python train.py --num_hidden_layers=16 --hidden_size=576 --num_attention_heads=9 --num_key_value_heads=9 --head_dim=64 --intermediate_size=2304 --vocab_size=8192 --hidden_act="tanh_gelu" --norm="layernorm" --norm_place="pre" --norm_eps=1e-05 --positions="learned" --qk_norm=false --attn_scale=0.125 --bias="all" --tie_word_embeddings=false --parallel_block=false --init="uniform" --init_std_qkv=0.0296 --init_std_o=0.00523 --init_std_up=0.0296 --init_std_down=0.00261 --optimizer="soap_variant" --learning_rate=0.0039 --beta1=0.95 --beta2=0.95 --weight_decay=0.13 --lr_head=0.00997 --max_grad_norm=0.5 --warmup_steps=200 --schedule="wsd" --decay_fraction=0.729 --decay_shape="linear" --final_lr_fraction=0.02 --batch_tokens=262144 --max_seq_len=512 --doc_mask=false --train_tokens=814900000 --max_steps=3109 --dataset="wikipedia_en"
Each number is 128 + 24 x the weight over its row's rms, rounded and kept within 0 to 255. Layers, rows and columns count from 0. Numbers have three digits each. The size before them is the row's rms in percent of the matrix's.

# up: layer 12 MLP up, 2304x576, rms 0.112, rows 1276-1335, columns 192-239
# down: layer 12 MLP down (transposed), 2304x576, rms 0.124, rows 1276-1335, columns 192-239
up1276 091:154118129168155103099123114150151106166129118149082118126103150122089142095132146112131170143143113132124124087084135137145120155099138085162083
down1276 099:123139147086161095149101109155170126114118142158118091118140145138179174124134143117098124193086145132113121094140108120116119128139127150109131
up1277 099:126143169140098149100160133121144122120142166148113093132122094161147152167147143081141166146108167137134136158124113139140153153150165112132118
down1277 099:146099122131113109127112110119145144151136122115152104149118155120128126136108114106137096143091149182135074141140127119149109125175164090105134
up1278 099:140115129109149130097128170096103125144097096160113129105118147109133070134140108184134158134127107138109149133129127125131117132128119141147123
down1278 099:088141156121125139159116144068154100132104080167102118081117205137122135107100134165100156147091117120146169160112110058130132138139142130104084
up1279 098:117172100148159126216144137098131134118140114155087143121141169105138099159091146120222143109126109110103133135120131139117122115116123162155140
down1279 091:139079144122154138115134143150185130130133151127148100149123104138118120115159109154182138127086113112128156112182125116115126065153149171134098
up1280 097:140133111166125108108132123115144122084088138107086153134127118102109134090123127120128113112147078096087127113129103132118152137123161136124143
down1280 097:132137121092072116135144110149144119125101100116153084123165142139150141114153104174161174149136137145126087113158126158118136144172155140088119
up1281 113:051125103081142138110130128076121130093073149108100167121116144165089123164163131137155123150123121148124165145119146127160124143136163134112116
down1281 089:120148117120158133141161126141119132102098113106129148099115118154084118167123137125106124117095150071113137135139144137156099133088164132116129
up1282 097:134125128101131109090124100099112106119170111131145080105103130154119134110115125105126097115162169154124159138117084131156078175098098128152125
down1282 094:124099153174095134169159170149099102119097113205123142054152138136122147099125099161106144105087147121162115086099130141114096113135107136140151
up1283 102:179138161100144126141126182105117115128152117084166145178147102149125147126139132094128162133114131116118139138144098090118145110123138138132147
down1283 103:161105125146151141101151161173074104161136124130163113105085147126150161100107111138155115118141111126100116096180154140121146074133146137125105
up1284 101:067148134163121103183159164104070102116116109167131152095122087114106110100129139160088114144129118153106144099097152114098063127116142070123109
down1284 112:121101134088118127149069133179080148107128118118169114110149125156153174132131136138158147116105123136116161106110141118132102137140123144116091
up1285 104:135095075135129121161127148153128151184140147130118122162093163147101110133124130116118150183090134113136154140136124153129122137128126128125136
down1285 104:129127120132121126157105109140124126159131126145110123134124074138151171125164094145067106075112157139130192095102160134124132106114101129132088
up1286 096:126150088093097144165130107116064192144128136153120130095140123142131117055106102151151153155125143126100125156135128125109124125116138137164144
down1286 095:127128115122120148141117162137136108135085077116169129136106133141088155113111121111115142102079171107113116152148123141124125096122142108119121
up1287 101:165122145134103102139132102127160140129126124131127064146138108139133145109106096117182146127127123156130135081132138130144078124157144114160142
down1287 091:133115104111135157132129119155112101105151143124123122144102103136095119122129084078179094150131096116092078104167137099123127195162126130151126
up1288 101:099154098144130124173132116107103119103129108125128142107133138147113135130083120129125075124098135128139141080133119093167123131102133117150163
down1288 106:146137153136114174159109073150164109157129133110125110114133084161151163112098085137120134110127116120153108125162115099132126116170129155117122
up1289 103:112120149108119126107176093144138132122160126119126120128105145123133137134145114145122108113125083135157105135148135136160128135152128167137093
down1289 102:136135116081180145120145153139158139067137123123095114140140100095155096165096122136132078099096131096114154167111110137150124134124126164148139
up1290 100:102140129130128107140120157128127127100148104121120142131146070130133160143112124117168113121106135189128102141141120130142143147076130172158090
down1290 097:124126139180133167125114139120115126132105165103136123146109129165145102106135090177110132094120115175139102137160106160140111148138155178123110
up1291 092:134165126175119141093130128137118131100132131148153078097120121108153119155159168139116151117125137148091108139163151107133122188096106121164139
down1291 087:123154142160146102158109094131129119120136123124087098115145126167171128073179128138152161134140121119124116125144132129147119106138143117131122
up1292 113:122140120083107095145073097148113125141091149123127122119135092096142132152095131154129077160130093126121092149082158074129182138089126154114133
down1292 096:134167145141106121111125136108160116113135089180188198168137123117162147149114108120095129136159076147134088127151124175157148164121112135142137
up1293 101:083168122130100148139167132105123166124169130093120188117115175179104106143119105121150113154093147121107129146128115098105125108171127137160135
down1293 103:146111106111146131117109069103130154095138116109109120125139136132125137082145139136125115145094135137123149105143123135106181094125104146107154
up1294 094:157123121164130141142188114116132172108115150150129154109153139065124106128135127165137161123138129077119145128087138155131167145166172134096098
down1294 092:076140115157137122111075163131088097142121090113123147152077123117104119115156114148140121127128104170150097127122096153107104133143077101115194
up1295 097:118128138076146122111138134149121096113137157127072106116124117146112127113151111112186167111118158107136137122122104138122069141144156132112116
down1295 098:115120130087123104101170132126116148104116126130144175125117147125114137090139092111115125142099139097137124118118128148156155131155137154137115
up1296 107:148109139132123097134145158098132163056136158114112141104098140105143133117116093120101118139152155121166127136098146137095154157141112100138139
down1296 100:162121124134180094083192098118103111101153108112110164112116137153147106147125133135121105115090167156123098147136151172140135113109121124171091
up1297 104:185119148147171152113137121122122160105070085112119180114101151121126096132149129115149155094101136168109179115112129146147101130131111110113119
down1297 109:132101092114105130142126185157135137118088131137152146123138103136131140135145108126083156156147097141112125094158097131083141103110107152172118
up1298 103:122076141125120140154103139146119173126103172147142149102147119123115156132076114125117092181125110165163128125156132128138094175132108144125097
down1298 106:090129131136129112133119119106099126183124139159094131136129102121126098151110132115131127114141132166153115141148151098122124162142141133121119
up1299 097:109146134083147137131125100121146130139114131159140116133088139085145141087140083162126140095156130122105075126139102137133129148100113120144132
down1299 096:138146134175120118121142176125104108124135151092113118156143129118167113137112147133091127112127120092157165114166155159154175139108152139161148
up1300 094:133125129101143111118109156148106105151129092121144153121108098117155104131183138123099148156120147156135127138176120076130173103137119119119148
down1300 101:128085149121115121128145142144144155175117168133108124133111151159069123124075127120079124098115115167147165150146160133115136103157116101172124
up1301 107:105130159162129128156133149156123156109137125103132143134153093134153147146114146112152100096137134143130159103118116126162159134149145118087108
down1301 100:123100134133109107096134155116123143143152086118157114152106104104103097130098111138139110134181146150092146134086119142160157134142096153113119
up1302 108:115129110115145111113126123110076132110102161147062163151139135113138140125169139135196116151116090133159147125115127136109158137121112151133133
down1302 110:124141165107118158138152163132168112131110160117113107141128133076142159090164165123143092111141137109151120125119129165076151116138144130126112
up1303 112:144138164121153148147121100120172130128106158109155104170120157132072137136084082112150121117129146155123114131117134095160150111132139103119155
down1303 102:124116161107124213148105118136119156158145178108130111139102129078164141109160084173153135082130124159100159125113125085129142159101160137134098
up1304 097:112096111142113116129141124150120129135147131160147162171168099127128086147154116156117121142128115130153085105115103097120113107169117125157110
down1304 094:107084141107130124161132120143112092109142131122151125108128106105131126104106176150117116120105176142147097150106168121124172135131114146121131
up1305 101:151125087133109117134126150124106160139103175113138104147139117099121130126137089110138133168119156140128132128068148138149154132122111131159092
down1305 102:131127122086122099151113136145166127108085134147190130141107074087101159098093118125136126112147144181120082149131122160127104145115081108122131
up1306 108:158096142129133147139122104109101134099154152126098143147132063102154124124078131178068143112095111127135169130146110146081121158115116139047139
down1306 094:140118114150087139179110144115152153122119130075139077083109121136090138147074130113119102100094067114128129108090114110099093128129159145073095
up1307 102:146096128130095134109167159161112124125133053097126113148117097126116116105091153118129099128101108127132146151104156132142124083098138113162113
down1307 102:129122139139104135099138151119150142122121122184144140125079100147130129132131166185151155134110146133117142123138092165143118136109143188142106
up1308 104:137150123101138092123123133143084139154146105109099067108135138103138124073139093127081141144139131121119134093151113160125143156049151140156146
down1308 107:161107120140162120175124116095142087106156145177117128132158098166134173173131133150132112095138137109129161107117144121077167145139122174168137
up1309 097:144122110133148161141103129092117070114142100162092105145103113164095102083147166146138118160119136114120142130143145141168111103172122126155120
down1309 097:123150124186163142146163177133098095138123063136132108132147142130107122162113127060165103123110118160099087114149121172189105086153121138130183
up1310 102:132127109114124091113153130076123133092143146090158182160150099099132100123121144149135134081160107133155154104115110165106132125129131131141119
down1310 101:132138124111112123179149121166124122096097099109137146142154113103126142123133142094125073132145062091099147091103138164076142100093135139141118
up1311 093:188126107125141121147128130164099111162107106145122138114098149161151103110120124134143100149174151152153141168097113109126145149146159151109152
down1311 101:153063116116147147147177150101118070155138135144121107133149133163124125123129087130106132085119108126172133098123111158138119161134157115065136
up1312 099:115072142104119088090112104136152136115090102139161104137103141096097112120126116108128128144098138131134146119090124098142108085119134099140138
down1312 091:148154169061118136154121154092098111158099136128105139117175162111114149128140081099185134103092144125101138152158118151089120144119116103140147
up1313 096:097121114155127115083069117145114110132171157140139135140129088091162090126148129128114075136151145135156146111123124144136110113111136118117094
down1313 097:122103114102095122064113112161141123151118144085120134144111142116092141071154072130109078129127135141112163101111135108117124117127134171136090
up1314 098:091132131093165153146099102145107121118128145089170085147133097135135113106127104105137116172137108128104095128125131071071119085102158116141093
down1314 101:115161133108113111172131095132119176149144110129120114110176175105116124150143128120107175121133117161088092131119140096167117134105145136131163
up1315 102:110114145137149128134177141153067095115096123165183111167158138139133124142130142130126127086157086122123116162137137110124147120145090182109151
down1315 105:119112142121147085122107116112122124141100156095097126129160128134141156135139146123100106133086103141147133108092162101167098129136107123161114
up1316 094:145118130081082138131065117144097136108091168100129137126079109230116171128113094111113137108138113129172165127109153152139111107128116130107127
down1316 104:122120129119127135142130146123190105106140122112093086125136108180108090109140091140128122141127098176097120135118148107157117148139109141086144
up1317 099:174115126124186134147145091126131135149149114147125119157112134144141167125147061145142145145132138098162177148135135130093156159154124105152105
down1317 111:094128106162102120127151121146113113144144143128163137127102130099106160102138111150142127154110194115138109135128065096099073093129153098120130
up1318 093:153126125109105154147161146106098129116148115141124144133151075143115101129125134106130151128128148137167130132142125142151158088139133133105130
down1318 091:190175101116121180127115137152122143123120106123149146148151152114135147129159147123130136150147134086150135114155125129184096133115120130085106
up1319 097:090095136118151161098084125123164176092177170143142123098110145096114118128104103130155110109158123154108120137155114122160100118124129113178128
down1319 105:124165163134146109128111130121146127143182193108159123112115111128206135114146155130061119096093102135119129175142155114113124157135126140116120
up1320 099:157170147151170142112156146111168142129141143121099092155139150163110150119119102103107164176126100117113097121119121132116117115134131162148081
down1320 101:124075099128123163130135151131131117189130108166127117146092180131139096091153108123121126086084146096127127116072150162178087104109127164131118
up1321 104:106124102120105118087076163120183144082133116145128077131148096154112158110118147109207126147122133131129138089178121115164112129104095089115155
down1321 090:155136131144114113102126076150139163132117166117159135121116131110132129117125122155153120142110156088130179128145142102162149136165126091106112
up1322 094:102138104119143155193187127163111141164098112151129113087132084146137113093102158117102122148063146103144115113163091150179121143167100133125157
down1322 101:134135083117109090131133119126109175120140108116129147118079120095109129188152129155074099128133102134088153095133134145133077121168171155146116
up1323 095:151113097162139099105153096144111118127106147131134146116096123134139094123113106062129153155146125161180128136094148107150143100140130147148124
down1323 101:119138149130119182147122138156122076133089089118147104095130140156091131121138112114101158158118140169150123142159157113101099136118190099116078
up1324 102:123108103110141143116095144147148143116136122132119114148137125120106131095094107155146154125114115196125103142126109160100121121166173162103088
down1324 101:148169091159151111083138117105187116140136169153124105170110104122066113182136164130102136131144180179163126132104129162138081135172111139126086
up1325 093:117114123104133189159101153155085113089079130124097138127103200102173118172181158168139108117109129106150153168087134102142144147142165103159126
down1325 092:182128136135136158088130160116129131127118128109147182132128114114165144138125146085160110147118149123095127077139126134117114127109102130177127
up1326 104:116090121128166118100133149126149137147100124111181121120091135120134144117117121084133142141133156129122180125106165140132123126168137152121126
down1326 099:122134126105137096149149133160113120140112134133112081127162181100170112111127105139119107125119108087082085096147073181157109133141123138175120
up1327 092:166134158133167104158104120125173121124133131130136094145130088086105122136128141111123144166132140120129104141163145151111134125126128094193105
down1327 100:122136138123118112155105120125146117157123084159136079115097088086135151122132135118115102134126132115141135095169159152158084114124114107107120
up1328 101:130127124117102130145174122140070129098115071131108134162161094080093119115147115163148129124166118150115180117120108132109127141094123105110143
down1328 108:116148166135098145129106125060121125166124137142144135114111147099117107171142093081081192124121114105106115114153137127146161100143119171131092
up1329 096:172125131103097146131113160104131168105079123112102125103156136136072150122096129113124132134113126158154138074103154093139168145107103115136106
down1329 092:162120138095122122137161147140149130131064088128138137146174047111084152091145106135086110117085130116102138099133127142154152115136123081088155
up1330 103:148151064160129123165129127148144142108115143149121164128085145152141128148097119140142121113054120156135134123147160114150146108110112132121124
down1330 103:158154134133115136133113124115148131134117122126137118101121144134142123149192148121132137089105108183133138154061148141112104080124129119169204
up1331 098:136104135145147125140140120136101128122169126112125108159115172135156110121137129155127135127164099118135118110120134116093111095094139105144135
down1331 109:105111129137102147129114131120086102096101090155096169162133117121089123164123128094150115101162073112102113134097124131139120149136073160117116
up1332 101:168123093110121168116129103158130161158138149133147124169103115129120172163129111096125178146173170117130084144119137129133152157109136097086124
down1332 107:146110079122129136179092147110081107125162133138182131109096137130122123164113135156095124135064103101107151102145161112115123114129114149124107
up1333 106:138118088075136114152155123132125146110087160121101091150149102110096148165115084144125171151130122159148111096101116113153100131109141127152130
down1333 100:120181151101101122112160167127159120083134092105133166119119119147152093135137167130128109152157177176140144095118114138094167130125086109131136
up1334 091:104108150175158148133151052123114108155168121128103133090143136149109120137122107147173134102133101191138133130092155103078173121101142154095124
down1334 092:127137134110151134123150074136104111089085076172130152133141137125127141104131101126076148149123116101142152095174125137065110086131148061092116
up1335 102:123124089082146103143101105095142101140099135131141092137097181104090132110106095081138099135098175172154131105104131100155094156121097114132067
down1335 101:105133117103124108164090146107135116106196114132164124126130109162156134140117092102090094105075095133142124144123095164104121111123125143131147